Part of a small language model's weights: learned residual scales.
Each number is 500 + 25 x the weight over its row's rms, rounded and kept within 0 to 999. Layers, rows and columns count from 0. Numbers have three digits each. The size before them is the row's rms in percent of the matrix's.

# layer 7 MLP down (transposed), 640x224, rms 0.12, rows 249-280, columns 0-223
108:527495513509481506495502490528482518531503491484500549479517491472485499518473516525412515574513520507490508511499464500472526481502498511517531428532466522488508478455472496482522499500477516463464550510475530477500495476523476488585542511506488515490518472528510498503496477525495521525510490512482501471502521530498524527545487494491455528497509506484502487474462476499497524485534493490493525516485503469516554470515531535470503497491492450510484521516508491507520483531527541505515480462512503498468463517530427497520508490477528520526498462496472520467498517505557511494537477484469507518541492559483537500501491504491517484492492457503508511503528461537449472524518
099:470514467487504499486525517546524447516504514458496493477486456523487440448498474505475500498497487477482502470513535504505483484483475494503557502514506502468460488473464541512473496526524535483488490509490480508506496518518526507538519489501464509473566513470460504502507500489467540492451490480453498483495502509482519525454496481482481497496512480510582448468510473489513533528486531476503488489500475519489534510521491458494446492470524481516515482517551515481492496473496535509496502483469476506462482486490514526529568496494511525465526537508483517520553575498489505485510482484499499478499509490508497488528538494440514504469535517525471545514520517511518530517524
105:477501463512526486478461527494512518480511554479468497562505465529470491499486506462533470484520553520503438479520518500474522511478489440497463517521508535484483499519560539558483500445454523487484506468502518480490484494498510471526484543493497525468511482484508502526514508520546462525533490521510469526475475492506498487516479473479521485502503467507498478461532471515497491452490495500491498525518530512466482555525502524539485469531530524487505529527518506531535503493491456503500477494492518504460458510495477494456462525471538482475488524497544495502512508508501478485464459491490525489507492523525489532540470477499461437470515515506497530486470503471488470489516
109:533505482520485500514488549479525523514470496494497486505531457507529474482481510535509491528510515493514527495472451500485527492486534538544493486520516519503480481505529494477497497462508550516550474550492454495549493467552510513539506500514546519486518485514505477497479466498519500499525504521482526501518472442500479532504500485495479511496486505430441504535515513515479481544496548501499487451519517465527477489494503533493506500526482505536500497502468536573521502524477450517496461442478525485505477556521503482507466520513460517546531486512479496488507551491495506479504485469520506527461536480509515532510493524521488481511485521550501491500521522529494499523556
096:464526432489457508438561430544477431529461510527484480481467496516464485489531509440510489503499490506478512499498517485483470522514482510489504540523517512489498524493478457523503496468482522531537521521517495500524449478450499495493507501524462466492483518474486510504468464477501466512466535476526496464527472520525503505521495524510512496458516470526453487495513507481520469506479513517485523512496510463474495492554474520478531487482507456524487490521509500439545499497506501509446468490527490515521497468498512472523478518511512502518496549472479462512478499514492496537444460512517551481502507502521490460483515474512502492490489507511478516486496462473498485471515
103:495468474450471494493496507529489492494494510483525594502484507530520513505488514470435509479521499536515499541495472517477494489521506499522490449497466508498492495506490492525502477501494517483500590508491475560467521516468507477531499495523474489512486510479559499517448514495493515513497475507517510488526464483457522510509498500512455505540498527500490487496510442444493507501574494512477527548512485510521499503516498490481503488514519504498521484520484520492437486494450490473496517480505514505513512511482416481473532479519503520476513491486467516472512487509556499532467530524526526490580483511534492486491492491470481490485460520530522500488506501497492474477495
102:493535515504533467496485475518490480524477485515464477502483475519490517535523517492512477514533462495472518529520497532518466485474492481489492534477499535513524534478482540517499484477513504485518461453495493496483526521489404545510520557511495511551492502497469496496432499485489477515504460506536512503505535508520498529467540520495511516526482498512502481497451495493437480473483489490479535521491476510493500510491481505479481511493545546530541501513476531543484545444495496511558486481507469506504553496521483546473511475509482529509501486509472535504468474492494514525458554493482541525484494492521441497472495489454479538519500501515476506501540484483531494479496
095:483528495480486515530532505469481527544513484490476510511523545513510538521530486536481437487545460492485484504498485495520486466469526502496527502465468513508478504487437450463485486527532500455504518467490503523482465548519507495465453534517517489522496459505491476477516517460536504499525487475486491516471466527555488515486493494494495480531490491504514481517472477505491501500528507461523518490492489507475481497523485504488491504519472493552516527465542498532509450473465461500523526495522506505485529512545377518500482482539526532533507475534491528515459513514537508501487512515570484516516508478525506526521510514492488513501529518497477479509482513501503485515485
110:528511495543503484531491501532527496546465527497492528508487472489515529539474501525451482503501508494518502498498461477479483469499516515500504518524480508480519490498521473519488491495496507462489502411476522523480535487484553474497523513485460517520462460490501494512506488508502485494478469482468500522495551508483479480480496544487509480555485505453531485476484479493456454458512523525542478480515514502500507529474489538478501533466489501557556493498494486499528526528494484531497548434535435501485512494517464510515455499511486508485566473510518516461497474445532526496503498498495539531507461502536469518492502501475476523480515547510540476498520489494508477490512
095:474513458459493489453573525504533495500490520485498484460493512485502482540534523493464499513492489501481470513486509495484490492521478530544525499492492497514509561459481507548494493527516540483461494501493489502499525472442449494495540518492499485465491499478532474477465498490520522564457534507551519485488457494499451458508486483513534490479518473480508478500503514444482485495491492480523503484459480479463498514517509501506532534536480517562502551516536517449498512521494513494537525517494557514520496503487490496524505536489514495515525544495494503527523425523500479531513457483485522510503541489502519473519493478488528518532502466527516467462494489505522486479505
106:515510498484493531510531480498490534542493486539480586479520515477513508516492445501451498572499488489448491536469481459508510493495486480471493474486475514498470497490509489482547504522504529477498552509521525544476513472529509515484494492470506549564496484494556452495483466494536501463514492508480517521515471501521521496527484491491493474494497488515524525485514517487469488496560466457489525485466499544472493538478497523483500495507500545522534435515530491507479517495512535497498524486527511492464490520550441515514485473512493526509492506480512518494489541476559499495513541559511485511533508486524501489507510502500487467454508500492482486492463508511493477536514
104:458513486523471472420514473519501475516460529502474436520545499497536506466535510503470511447543477517462509487525516481500500507483510516504469519500520473505476482491499516514520475512531497465522545489462482445503525482502500556496538511464459529483511466497509512529510484471481496496479501556502469513508470505475506488531500486483511470511506491527488522524525464497480456523430510500469515461527539524494495467496479500564515531477508472488486510516489504502480525523532512502509512507512475538515497469518466506516490511525519526474499510523495484529506494519526510518498530483465454546494472492484491487578505456524484532477467493459523485468472517533499504504485
110:480495460509538508479531488530490504503475518499468413503464508509510530515519454529549511471527476543486486483500475516528503499528512481476559548483560488491506485500486494503514505527535487497490546526506491446493501510493489505475502502523488487481516494532502487526510502488424502461481479515504499510482491565513496493487492497513544520517483491457497504487506503506481453496450558502517517524493482496523546524491491493547478518488505516480496477475474560478524489495514496486483466535522483467480505486472503508531479510463512505531514491474505530491481534474419505497516502529518530502554535458484512496503526535503488520527524508513463489479506496482498572495519
100:507527513506519472488520495494501501478488494539458481471510510501530500467468494496539496477521463528551473530547474515479471514494529504448480499479487499542495496522457509500517501495527481474448509490479471501543505459440563518520489459506505537492483472496508480526484476515534540544506506502543471490550508530515442521508505457494487455498525490489488485501456536570534497487522474495524468507500497509469510472446518533473467529493475489480472479512506550507484518519508509529527533506503482512518490503485514509510499503491487513491515526510521501513522503496498549518480507486471445534513498463503468518543493452485520527493490471438519493531515509483449470514510
097:508542466465522477450543508544566510501487534501472503516477496498507506503542486514491514509525495498490484506521493481551550476494485476468491482498504486489484522457481482463455492467512465467490492504512459502485494474510501490512497451464532511446514543518509482464485481548524495479483560521485536561492500470528503480513524504457489523486474495518512486520483557484513546457495477540495498499524463488502486482484506520523449507479509457515509529524477455455527527492484514495512475487479541478480470513491480498521494557517530488486563514526473533514501505485490485479500531518471549482467553499510489462496488487521497514497489508499510530518483511502543500481523
102:514501500488509525495516513526516502492469483515492507486502513531527500474531486487479496465495489519508492511499441489482516510504541469517529458495466533459488475557508509466483523501519454483431498512459510500493451482527527453496492470488492488531493469529445471513560575470521498467496473514528517469477503493524523515511490540515525498478459464510498516499507515560489493450523520504484499492503489477484487485478495468505470509499481491512544496464505543524504511470529499488529513511550471493473455504568477519486474530531489531545468499468517495441474511465498503515500502500497508492512522457487552465522498491505483511513498509510500452480472478471455488532497
098:484513457479486487439548467570497489518536517494445525482496540486530523519496500480482510513546494487461519502551534491442495502479497501492457496520487498505493482512504513488479527546487506541489534488525502507489530489505513515492513468504473518494482477508486501565482499456507531573505485511487500503510482502479549492502487500530461503512516544520523512504484479504545502470495478505460496460499491518481489468518457465505542537521490509497485514500445474535506548527512496480497463507520471523501490541503482477505527517508507507472545534512463449526450459484517532501503477519496497531505527505513480474546492490522487473477473540481497490534478523531482553500506
089:517473486465523543501507522522476527513451493511529481509500481509497535516501468481511504522468492528512523495470460477491495531472511483506515501499542465494470515521515474559551497455493521500523497515505526497496515498528484550487516501501457519509468484470464463527474489514485518462531459502543489466478511520494536502499541529484519453491473530522513455502513520597527531501479506476504509503490487543469521511489482441490464531491468479552459514482509534480480472494480472525510453544507494485499507528510512504555507502491464495471504510487464527542516499492506508490541503530478507503527533508543545483478479489454484504525519499523494500490533467481463522484505
096:492540505520451490480537481513497472507493442504489540469536506487489492509517469525478462482521465465458479436518477483509514515491505536473482513486542474508499497545487517511495514460497502472484529497489493516485509486468503517499497531469512496472507534487482547490484498475557455468533487489486526495493492519545498490523505499478497452500509461521553474516489517494483526474522518541512444508467470480495481487488507520533459481538518511444509513513529535473491497483535503509524471533540502464484476500522414523521517528516566501507502522502488557482500518484549508529488492510509478479525507507464549526526518513527491490509482505509501479486488487525533525510463
099:469464513484487496505522509533504516499504551507410488520488480517468508515580478504484438466520517491508544497477456470517495539465489543466498545523517494511493545511492480481518492545502519452538524515541516478529486501463534508456531493504477481482492493450481504500505483482490483527472473529496533498482470533503537489478506485493446502511483491505528498504558481493509468467506492432523514514518513465500473507476476515523479524460478532518479492508491510509527476504471507515494516462523525484495495508486528510508481522473478530506492512508519527488492522515494530504478505536533534514514495479493547476471497490489483506482493532466502541500446527444502468511532
099:502472491505517471486453526541533514508520545467486512538525507482492483522477517509445507515522503508440558521488493512514476484531510520506457517470517532514513545503489495577529529485515482473466517518506492487497450486476517544449530481479531528524489524493479509499489541490482508525511464549517480470485512532483497491469474498496509530508483520465483500511494493522478493460513496494493497515507534509505513564520488455487491505502439479529530533498525501520519515511520454464546539541530491494493493512485522538527513552459532479484548516510503500527494451513519517533476485467507505498506499507515547495494471510467530476511533509474494507470551481487523476494492
100:491486481488541480485514502482484507518461496507462518482478494530437528516533468515548467518486455484475479473452530486518506520482536509517487539544532546476477470489466481469494526509509487477513495508494489498500489541468480515507508538493497470472497471528499485467465511470488512488551602455465471479528509463474509486522485497492525498500481488526534502478499473511483502507514495494486518518486486479501504514504524511514492539443482509482520513522562468489498498477523470496471489517494516490491499558518517492560502504479535502514460458513529476514524494547515508486459512540484492440480522492481478505503492516474465510542474487507473504519466493462535481538501
097:493513488511468514471506519503498493512476478512481519493501539512504503515511512446511464529544505474505477515509519466493498481486498498498504510447522470457499543447487504490478459494510462499471527482498522484515505507496490499531457499555474471453490509477470495541495486490472533498494470465495536460524519505485473502511504527490477487543463471530496470491520452476474543563554481478535518542513475479501502514466470508503523489465444508494496507504512491510482478475505463545533535494488495485525552488492425524521459524538499475476471521506510478509480493492490480475507489482536529461544517477565485500471456519517510460502526524495497507530528499547494500486498
096:519502526489490522489573495496502477496478466522495519460526521528503527490489510490499470515489494489500464503517497457477484504502535501521514513488502513498426504529518509506524468530524497510500495541521474511516505484512474505436532476529450550529542505471549496506482481466511485513485494442471489536512486490500518454490531479507549495499468477535482531524471496495477493506523496457474506495517469541522513537508452532489536518495521506525504456464515472483478549473439538547476523471537527489524499533533487484511511470497489499492498492460494538508479479506485518487510485507493480497455509466561454459487522520524469504540462502493516486505485486532507499518468
105:517445462507481502491497465504453445504523471501467435512496509474529476457486491501568501471488463449499513489500502531517509482472458530515486540521531505487478479477498507504468517516467513539496490507531489479476490530500522475500487437513479491493499538540498519458458536488463533491469499482552488462495499488489506524505475460520483523531459514469504518528522460540503526496455512500465514470499508478498482499506462490541493503500536486521516525516482468508457473495516508516470509470507496494500538519501521477531507528492502497506455527527480505516507547479448503542538508515493484467533516482480495506499519506475495480487516497561470523491519470545516536469484
105:488500498486478481493485497518524491521527550492478515493541458520498486492512553546497463521503500522488495453518501506524546451500516545483475493501439518466455503481453451502473476467476480521507507518521503500464487519474505517493492467486492514524487502499523519509484477496471504500518458542498466532499475516482461451515497477465464490531512473480512495539496463544486518423506473497497490481472500512507503509481454517462497483531485471467502476496537498536492483516508471471467493481521523471473514505514493438502465463537508532468508505454499514505488485536507546512454565471517513503490473486501512531505520465466497467459481489464503529471536521498494476499488
106:498513490554510493505443546485528482542514559456471520477479461555541498539477517481522492553517496500483484508502527509518490548495468510522494490468483523505487487482510475501517502462499501511554494482455485527464462462466561538507506542510530542495486493498497487558526485495536490538493467509471453487501500505484492489534471521495510532507519512495528498486495513508535496497513509506503477522442469499467495450524477466503481525535510511483527471516486488508486456469548503489488480513501532483506464474518498533528534472478469498517516484490478526503520533499521535519491502506462494511458505479507522526479499513543461488493512490510501507472467552492536468449507
099:462510467508475473455508431521421424496483478507470476492484501516528494521469478531489495453502476491524475466510469511487441505527495491511493528529538444525464520503493489542509499493470475514487530444479513473481516499465522499495528532499498474521510571533482511512513490488468517483477470531527489466491501544521467530516510486515481490504529471481493554502480535486496516473481524502505521472537497503487564499551485482512503514505483481503511502502474537491483522461547476511511503511547487489480503490471493502474533485532505514508479469493462525506485484495471509541479477505487515511567546492480480509509507532486477476501510487527507473502521467491483502515503
107:480513527495500507489505458513473475502468496502541525459501510511472502508483524521505532517523490520516559509503492512497499452511514487507528470534481519468526527558508562464484525513511535490470475503461519536460532506546532524505506465460489491514523502554507560477493523495507499521473502505478499483510488516490490523469476438517464489513502497516497490509530478495481486479506482508512486533485522522545537508504518544513496479555525491528498492530529532460519522543499457512449504430490517507523495504490479459497515514528532500518558484520513472542524486500522478514484494477509448461477466524510465494523518515514505488486506448498542498505510494504518481441536
096:461490507511466437511484509450539484477481526494490472494530512482491463484538537493453470504479521518486486507515500503505528560497500491508512462490475498501513550523506486494513517531489458506493479526477479493510478474500531506527483506544514475444484471543511465538528519469519459506471476497499470517499472473478518470523486503480515505497556479536545465504474481484509477492520466509507525515549532529518519530483504523488515480512490494484485508505493506463508446447531522475515510486533458471519495505435431542490522478513503516483516523479503489487530490518488485485502517483506484441479521505491522458521544518499539468503525523504513524525537470527530516523460
099:488432519514554508518493495466487525528489501518501510500513489559526487469474448529459493489512496497477482497468484474513473512512485539526504512487509521494482529501468488535512527520461485456516490515471488498474446438500518460453475486566515526473532514518528482544489474495506469506515512491506514499487478514507515460493486444465517503485510438513507542510493516510500492489501510480492520499487553492494495538506501521516483504450464466487517500551549514467527493496502497533475510521509531519537500546522509500539513478470540483496444471532538474495535484491516528497500470480473493485459510488472487526484523521487487487483436480503494519466495503500550507527483
102:492506470436492540514529535485534521439509491453493516487493528480518516471520530531504489483526469511565490531505479521550492474537506513498525492473518455513517524475488533492489465498515475495492548527510531512525457507510526477447501501505506497523534524499501508513527544480512527538500462494520554510503507513482448483473486529508491491531478483562515490538501477500476467524531473518524548521520537514481470536527484531551498480470501471510494495524519451484494524474464542542490504528488547489520555513490506502512504534516484490546482536495521524511512524515515522520506500483526461446534504479489507471514501510483486499485519498503480470489465503490511527510479
# layer 7 MLP up, 640x224, rms 0.132, rows 250-280, columns 0-223
101:491488518501516511467470545461510496527493491535502502486480530501500510523510481490489536461459593523488481508504469498462490462512503514462499499547549475535546527490508463502498530497485510520510522467516491500478528470541510493476468473502505489539498514418503522511516478556511452519480495508510534509533471507491491498518526498496464525499548521524547501491481507490505484487496447442513500510519492489508502508487500486520520531483476523489506440492504493508492478497505490491495502517529552494468464468487491469492463425530527509512474480481514502509487505523479507474502515472469456525501504476471483528444484549506497476519488515471453518535505513540520487508527
107:505503454527495462476476464496492504488478467450498549542536484492461507474529511516489503465482520465520472488468531495479448543510530515481542478480550501535514500481510528477469558485470486495473501463537540501469528487461505476511524516471487488472508516505454544465491479502482504521465532541537480487499495486475513512478521494524495511462516467512509466527480484503556518497496527482506484498506477540522502530526500489500461516553497477505464505477495527468492454469473533503522484520516492525483480521507527483479521503458525457493496466452474513550465496540487523492501552502488521516508529499498518534490506456501443505496503528470488501514535511511529507530500
108:507503513529475516512475539497523483530519519506544543521525487461507521499462484510506509511550506452465490531504508478465488474476508547504523511505474508517507529535461478494511469476488517486509520506478502499536495492462478474485500494519537483521539502501522508543497519524524473512513533492458478501538530510472554509507494488497486533555518509490516507524474433483550492510484457517529488472510486498494488439495547483515526527530491495501503524488532436504513520516504509512521511524517462487499495525522515478476527546527498502510526603509464502503524464499523532443504497503475525477480499481502482477475472491499501461534445492453495509502501530510470486479530
108:469528467464529513485532489495473475442515488481491530456478502489495539507469518488529553506519524515524502495511511511505466542515539486521505518474534478519479505449489495472504518485500510524504492475498490523436513483535527525484459516533495535494507511482487503469461504489500508515523493481494482466490514495468461479515504470518479475520498502535491506537514503514525489491459489457530494456514469498532488454475481467523498460450493475463515487519495539509531506514466455521503477518466508499522497541518512498547469489500520442543542532527501457488526478497523510523485492497514488498487408476520505499527498482499531498527513539495507530535523506543527446510535
086:495473491526491544498506504524493495545500492520558530498513528498468491532536492502519518497516497484494512468536483508500515508465501470530541464471499524503435522472504485458525504481508491478491546446510580492519500542513554475521463456432486559518527491519566495505491498498490482478498477463493495504557512495480542512545532559492520461526489511533536497483518505502485518511484534508495534510489485468504539531487485529491526478461501479482463524463494500491504498496466496508508486512491475502478528471528455518518492491507530536544471477492537529483514508487502503528506518532468497514533498470506498463524475493508488473518500524488491521496455485511461508518497
107:493523509504497475530503502482503489538466489474507529519497503480494513505494549524471491450506503518448515525484487545480470458490509509505540481479494518482505528517477452496496531520511463506514460511503509541520420503552491480453514511500494486512542490487499530513494540488487563484527538512498536506484493517525473510460534526486530459526450511464491471535483475496505470517495523451512478516495479524492495532487481515495509502483482514539517541509523544523517500479518497478477517500499532490477498512508493522460466539530446490513495465512498495529466478480501513524499473508538523492436536472549531536482525427496501508510515477527514515489514450485489523513531
108:485524522483493487511498516492488476515493466535545476457491495447489489510540492518479527427495485525500527514506517493468469451487512503485524523502533494486489527517509498479503516557526493511470502511463523531521438498520488522451491490480480525463546543503496484432516500532478486500493521497504529501493497485529473513469521481507484475492479515464508499535532492473487501504543487464458492516486518490522505479503527519464481469535513513529495519494532532512524518497559513530467534493470484484533505464553497496464477537487468430485522499450476508502468498475535514514529459484528498485495500516538512523506491494557556500502475490488485484510467452502497517496542
103:517514486538514528475516526498494536490522493511463519522534525528505511472489519537490534469536535473469521484461477531514519461551489501556533477507488508485506507447518533500505505486477444489466514492508488473510494471501457464466502497529531467501462475519506483512512457452478490541476490509522485490456498524456510447521516503501460511529483519502489528461533467516539459450494529510527509508469501516462511468530469527481496454501482466486522478506451484546501548522491521488495447455472513505476488495490500457485498468450551516524512501510511527486500520502479522499470473467495494493465498473492502491494497506474523514502475482500502521477468479493521542511457
097:496453488505464473456468471510496512502474533527477516502480458527524494508474517491521511480489528537469475453454452557506499508510530492506488511478478508484520457501487541487501488474465562535513462492556508447487522489481476483481513487469490468541498506489528513523507454510521489516472530491476519508530465507522497542460543535511538512522488509479474478477549516489504537474451482474507488523487512489498488515475494478491481485497488506513461488525495560474496495514508451505525509474491464509484508524515503520510510531523506543457468466548476480495543493542490503488452535476471550519461502485497487492514503487499499473477513493492540506465500531470512476465476
094:528527473487503486474525450489497516494522485481528514545500535505469529497419511508474494480472525483500522496460526490525503503475431507497509471545511445503516505436502507480503520475474510519488484524533474500467532555499491513512493501503474507513505526517536494533518469507486506513524485476506541504490510526468471488538501536531481490497526496523474528485487501479508523499514480500533507509482521509526523553513495521497486488469489486462510474497476509512521485491475516485467485532483528542491489514504469436550528433527516499481491561510472466517484522527445547486485469530468490543485514509445496534517521542475508542457506499519512515515503505495507520510535
097:497497499521490511517517479519498475493517479525477519464456462520484461512493525546496511509559503491528488491530497488494513456519509494540502528495487504500484468537477489500496503500481481476508526537532484470495466441505491516539475502494437508486478502474471471478488479462446544452485454556478537504500518530512504493549512509486536491493517492537440499479502513496544513433449506464524531522494525501552506495471470497531473507487514473522531518489509506498491501504546497506508469499477466547508489518499507474505482471516493536520525486537468467493494541505461493494510505550494528515477525490497513464494511462540488498499455478509520485520521555488522522471457
100:477532484507465488480516476512493464440468487502518426471539469464492479502536507533514491524524501524476481484519497532539483498486504490506505430455523514509493436470489456524502480509524484493510520502540555498496499520500493484488537434450512534470487535500554470474511514475485480516517485503505487495489532500497506506512528490511493514536460477407510493492512537513475515503530491518533468485519476486499523490492521533473517510478499479507495566479457500474489555498478518513502472486457507505503499473495521489529495522469519473496498533472510484489504510521513519479511452485489516502504518515547523482497518518488500543521511526509527541481525492519479544468485
104:490506475498499490439481501517486493504495552505488496470500511496480488468422517512534459482529466454483493525483524486508524508490476503463491523498495496533532500511495515501498483514506511492523534470522448467506526530495527503507520530484523495509460504499518491513525466462517480504473461565479438536533477488468514511511520514431525481486520527477462497463465495476500452517456472464515492535520492550478472516492470495542517478450489454501499524505499510472503496510518522466510520486490464522530469505482487500506535474511497549471514522487450511459482461485511485494475520503496471479458488494496514475481466470495505460500509527504456490493502497445512505521552
107:539484487524514500526509489486481509524538504496502532444468478484483532495470507465489513528496485516514536537477494506475519455535474529534495458546516521460481517511502543506515517485469503505474558510464474514463451475522450488511513487496515493538536530527531521534516534485472546513465459480531496490503516508454483455529472507447517472497512513498422517464512466514504482485498532436515532480475516478532510485512526484499503501530539468501520442518507509534486513478492506499517480526497542495499502528510488524507506511475504518528518555501518511471506514463517517507482480525523494500491525545500505479515529506487509520495501502517537480520486466442494466478471
101:472474518518523465509458489477527514499464438507498494527533481484482516510535445499504480524478526479489503467449503519492496531510504547472491499519491502473468510529487552470473451480479469505527482491494495512537460496495568499510487483516498456543489443496534518482526528505481496497518514487514483515482511496471472478461485548527548461474535548503491512534546497512497521457520490476486473505476503482502495506492491433514466490511496485494502517475464496517472465510513508518565508495485498464542514527547547492514462483493491510512499496536532519490511491485510484448482494498470478482489511500477494550464428488503466498506530495525492519488515501490535509480516
100:513503486495486524528535489491493496483545479508478505488481531523522510491479507522464492547533499532499556493504481474518517490565507511517507476477462525504483493450475462479531516521484475486546489520504482484487447498517496520496499493484487539488536555521486490505493495470492547497499462519458516513505521484485537492514524478503495507553498492501496527480482494530531490470545500500519516487496484536510544477507506540486525555530478465553569554484525480511507533489504534482508489486518473550489504519519504496502536467469491555514550481498508519523521506483478513527503495531502471525442474474465513470514524485559499497482455475537551518485485479512486499493470
093:499503493464466486502484457500475491498485513546497529484482496521484545482446475490547490530514547469499539479513495480496495510510478517544524515486505530512458495475481501477461478525466500510527482511476540471513493505466501491537497456464473545466526498493470489499466493512547468529498594478504496474532479510508495498464537531497507511524492462454471548511461498507555530524513467473518515460524514516537494515467544493497491528524513514496518517532514494484493534483479496493567461523505485521453478519551488508471523548519505506547508491522499499480510511466523475485507538514530542470509524501515496512505509502518495467486462509488481506504521506472488481470520
105:439501508482482496517450503533507523482520499500525476491465473523497488486465479498483557545462517502501532495489494534483479499501495509563489492466481483489478469504526509500484512486499531507527440514505520499500453509512505500479491529525527478531468536523544545495489484526526495540516544506532539505510450496512460490471478526514488515484506456493489516529547502481501491488517508508466474477447504486498504460489476489530521513469513522514488534499463488490473483483528483466557529546498471500492515494505486511509495460508462526486500519474512521497483498503463538518493495474521481498507538574522510486467476507483502556462524524523480486496440487500522506438557
106:492472495516508533440509486468504530485503501512473483456465491527445509497472500455509485512457561523525522518539542496504489524480464546504456538540521489529463522515484480516503526504498519526500501478483485503510483481506477507462490479507496476513489512478487470504493519508521481558492515511490480539498509520484484470541549491410462511490511514530501520492498472515489487510520468462464515498527476500507465465556477495500512559513512459493520505509515486509524490479452534532465509514511563498495495489490504441533475477467489457507510506469477446485479516498485533503493495495512511514467492508481507474541539466510481507464513531510499504493543495462511481521521
093:502435505530446486510440471511463504509466500542479471529474490519522501492482568491477486471460459541455464504515516534509516465513546511462538490473461541514479510535497478484493516484481507535502472533476510470510507495461472476471518516513497520504478514490518507493486452574533479521506532523482528494503448489450495488434486524515523503493485485502463472466493511475519486487481485500508526524481503464507473489503488500487470528524504485469471512486497526466474498484544490467535530518530491508470497513549507529499511461530483513505462512484494502489522480516516468475504531492505530496505443462494467509486501530506465478488505491490543477508513502468533502496490
096:486495518498494493481482500521487490484477501484502542501516474511497442479537570511541508447538481514527477554507485518476519492454493498494490478451509538492496493509515485509478485502477486520501523490505474488479524511502533478504550462488458531497467490464474542463496525476441511519499505504526490500513534504482485532504528478520464490483482500503487480474554483506496486506477535487517489508510480536540464442478497518516519517514530496476487456473487484472499518457489492476524495479530504504497484488420513509497454487494526499521523500480516492483515438537501493519455516497500532526486516531562494453503498459476482477528510523478506498469492475437460457471479
093:490543523453472514501459462507487482445533516535507509483504512486512537481516529502499533533525506541505520499490451490509482477551502467503512449482498473511478502502521488462524483495545525504512498536497491464487536495537489488544500520484501478474463514476497498493509485506490487459478473499479498527488510488491547536542495494461484484553517478523486514490467541498490550482526504503508516479517497482505491499519491460534504495504538508486469501518535512455487523535502512509477510519471462515526477499481485522525564449509496521475561460457474539515503514481527494461542518521489480486508442479505453471535495489458486533509466548526497465469493483501475484460509
091:510471476519477453454492509480485537507526469476528475511509495520516573505481470463527528494441540532474516494453470541510516513479464539511485510477501487492480499447479451484524507446493487497541501526507485501473535535487500518546504514482493475492472486495484518484488502524517450462495497508505504522527510453472494501491500524509470499515498525541518496463524520497500523584496542507526491526518528494497487492474546473458529514475464518476473491537474523487501497527495500476517494525483504503513501496472474519554512454536534514511485534526531516538521493524500496480462514497467499505504492520498466557471500521506486514469547528511539506492469460492513494522506
101:515509492482518515508490534471498509477502497497534487511496513479522530439468496497462512520454540485513485503506498494535510507477474466507507501509516483495509514495494499510501490531500500464473482517507499547544452520566525484503486487516512490488476493516545460550518546536553525572548497484518480521508482490534496466495495504483484512530470487439527527487526502523475489530517510522507503519517517454508543481542531477504533514497522519439517522485507482548530505486497491534491502490472533463458526484491512505480458525466493527489482492497505501491530512461486534476525484493512469473514501493496523494495548530504581555513525476545503506456488477494490547505495
107:512475517499535490513501549506485499522486463524512482509468545460532553517492501479496516494474492490528499519521520525487512467501497512514476493522502490517513513483547509470508483542488500575459457544498474515517475481519453498508508516496477535508457510516514538496539547521490519526487489494486479510482545460521497444478467480519489543458511550473557495462521544503487481522486554453496522482458527498518557518514509512522465512496494501491510515544521531512553508461516493493514517494489514499489508506540485521473513556480520521480493468493523528553518475495529513504519507513456455509507476521491525499510484532512508531528512518534512440479491501491488510492488
108:480463479508524495460497503478492493494526494508510483463452509475501460490509536488477512502478493569487563519537493485473515476464486499527517544514473542539510442555496491507528513539511447535530533504469471500514510490444517519505512530510523510514484486519496536566519559518521474506485517506535508572497526467510513508511511510517497474449519475502516509483524512497532483487521540529507541510514481493501474501505518496523502508489533505539467518539497441469513506477508504525467516472517502506510509477512510528453512482482462503516495526479504496493499495521499475484496486509504518485484493518507538447480537508504457528474514492493479473509510451463462457457526
107:485500478499488531482547479466479451471496496552473529476489531476505530469526502531483521529502489513511496474494485532509469497522509517498510492489553482499485488483472509486505574493487497524494524445529528512482517493525501495497512488503555518488513498499506509455489482497498505561534500507519455472500560486448535500521500489490476498519471485524490530489453512510522540548505454449506507450508439514498503448496515497483469539496495462516518484504490507477499547527477474526548486529501555517506509521502526492526476481487516452492543484478493516515483510499502474492555444493475488517489480494496502463516472481486511478518515546498523557518520486529499485530520
109:474483473496477503550525511472485518534501489474522542531482553499479491477513455503506469513472488451474500492518572501504522527488505537480454500478489501547509515477479502509512496515481453478473524523497509510490484547508506530473490484513525510498495479471497534468545521490496544534536534470533474480520505437561470451467484496510518505477510530449478486519516498516502485508492478476463518490507547500529448475486466482498483480497500495481483525495537502506479479473555486501546504517493499500500536507500529477469496473500522522504450549537477496527452469512502467485482494496520474455496491517538516556500512505537488487525528473490477490516516490509521498470456
101:505480548517513453521527529442487481518504565522516499483499527486496525486527533448492455475470525554511497528483518521495529528471522511486498498484481522490437513509466521520533470581490500491485491503472517516542511484494531505493510457450525509477469477513526524531517482521524460485497539519477478466483525514509501505498490510514489529509533528462502477473467524474484467537521490491477439474494548483469489542459558531503482489514512499491488516525494499528525520466506511543536489499515452516469486463526493525538487526546462512507494482499527514480469504498527478502475516534473494500541524514466507490495524528503509508538501503487505489469491512503486509504472
102:491472500466550498506433525516495520474513485496498511514478506541491515522528530520455477527464492539484492530458473511475516522501521484529485506525466515499507507465535527531504477463465517530502489499510534480457514466539467495468526511445504480489485526434480511523518476491517505473506463544482525499494527513478477471498552460497492517492530520481460463502525520497544495532500536503496456494479470533531486479509464506480451508491500472511489465473505544482485532506517526487478517535528557510534502499455496534518497457481477508487501478448492502485507465538501487485536499497474503547499453488525496508481506463480500491527520544519534483511470502487510468490534
104:476550462511474463470510492450515503487519530467483536508494572479508473501518551511533484539513512467495453473519523480515532488497467504453473518510501495540507484511488463483489464516485542479467557537504523513532456497495527476444489504459505553502541517513520501519507516509513515541511493510545468533494521451515504443497505485493486518539486486469507491536513461513488482484569516508490512522517463487534521507475507504468466500492483482487519531518529489509508534493480510513464495505498508506484512516545501472489482548479497501505505531517468476469474492522512539514488500554535503475516518520474528484503466512499529538535488536498515483511503509534513529535480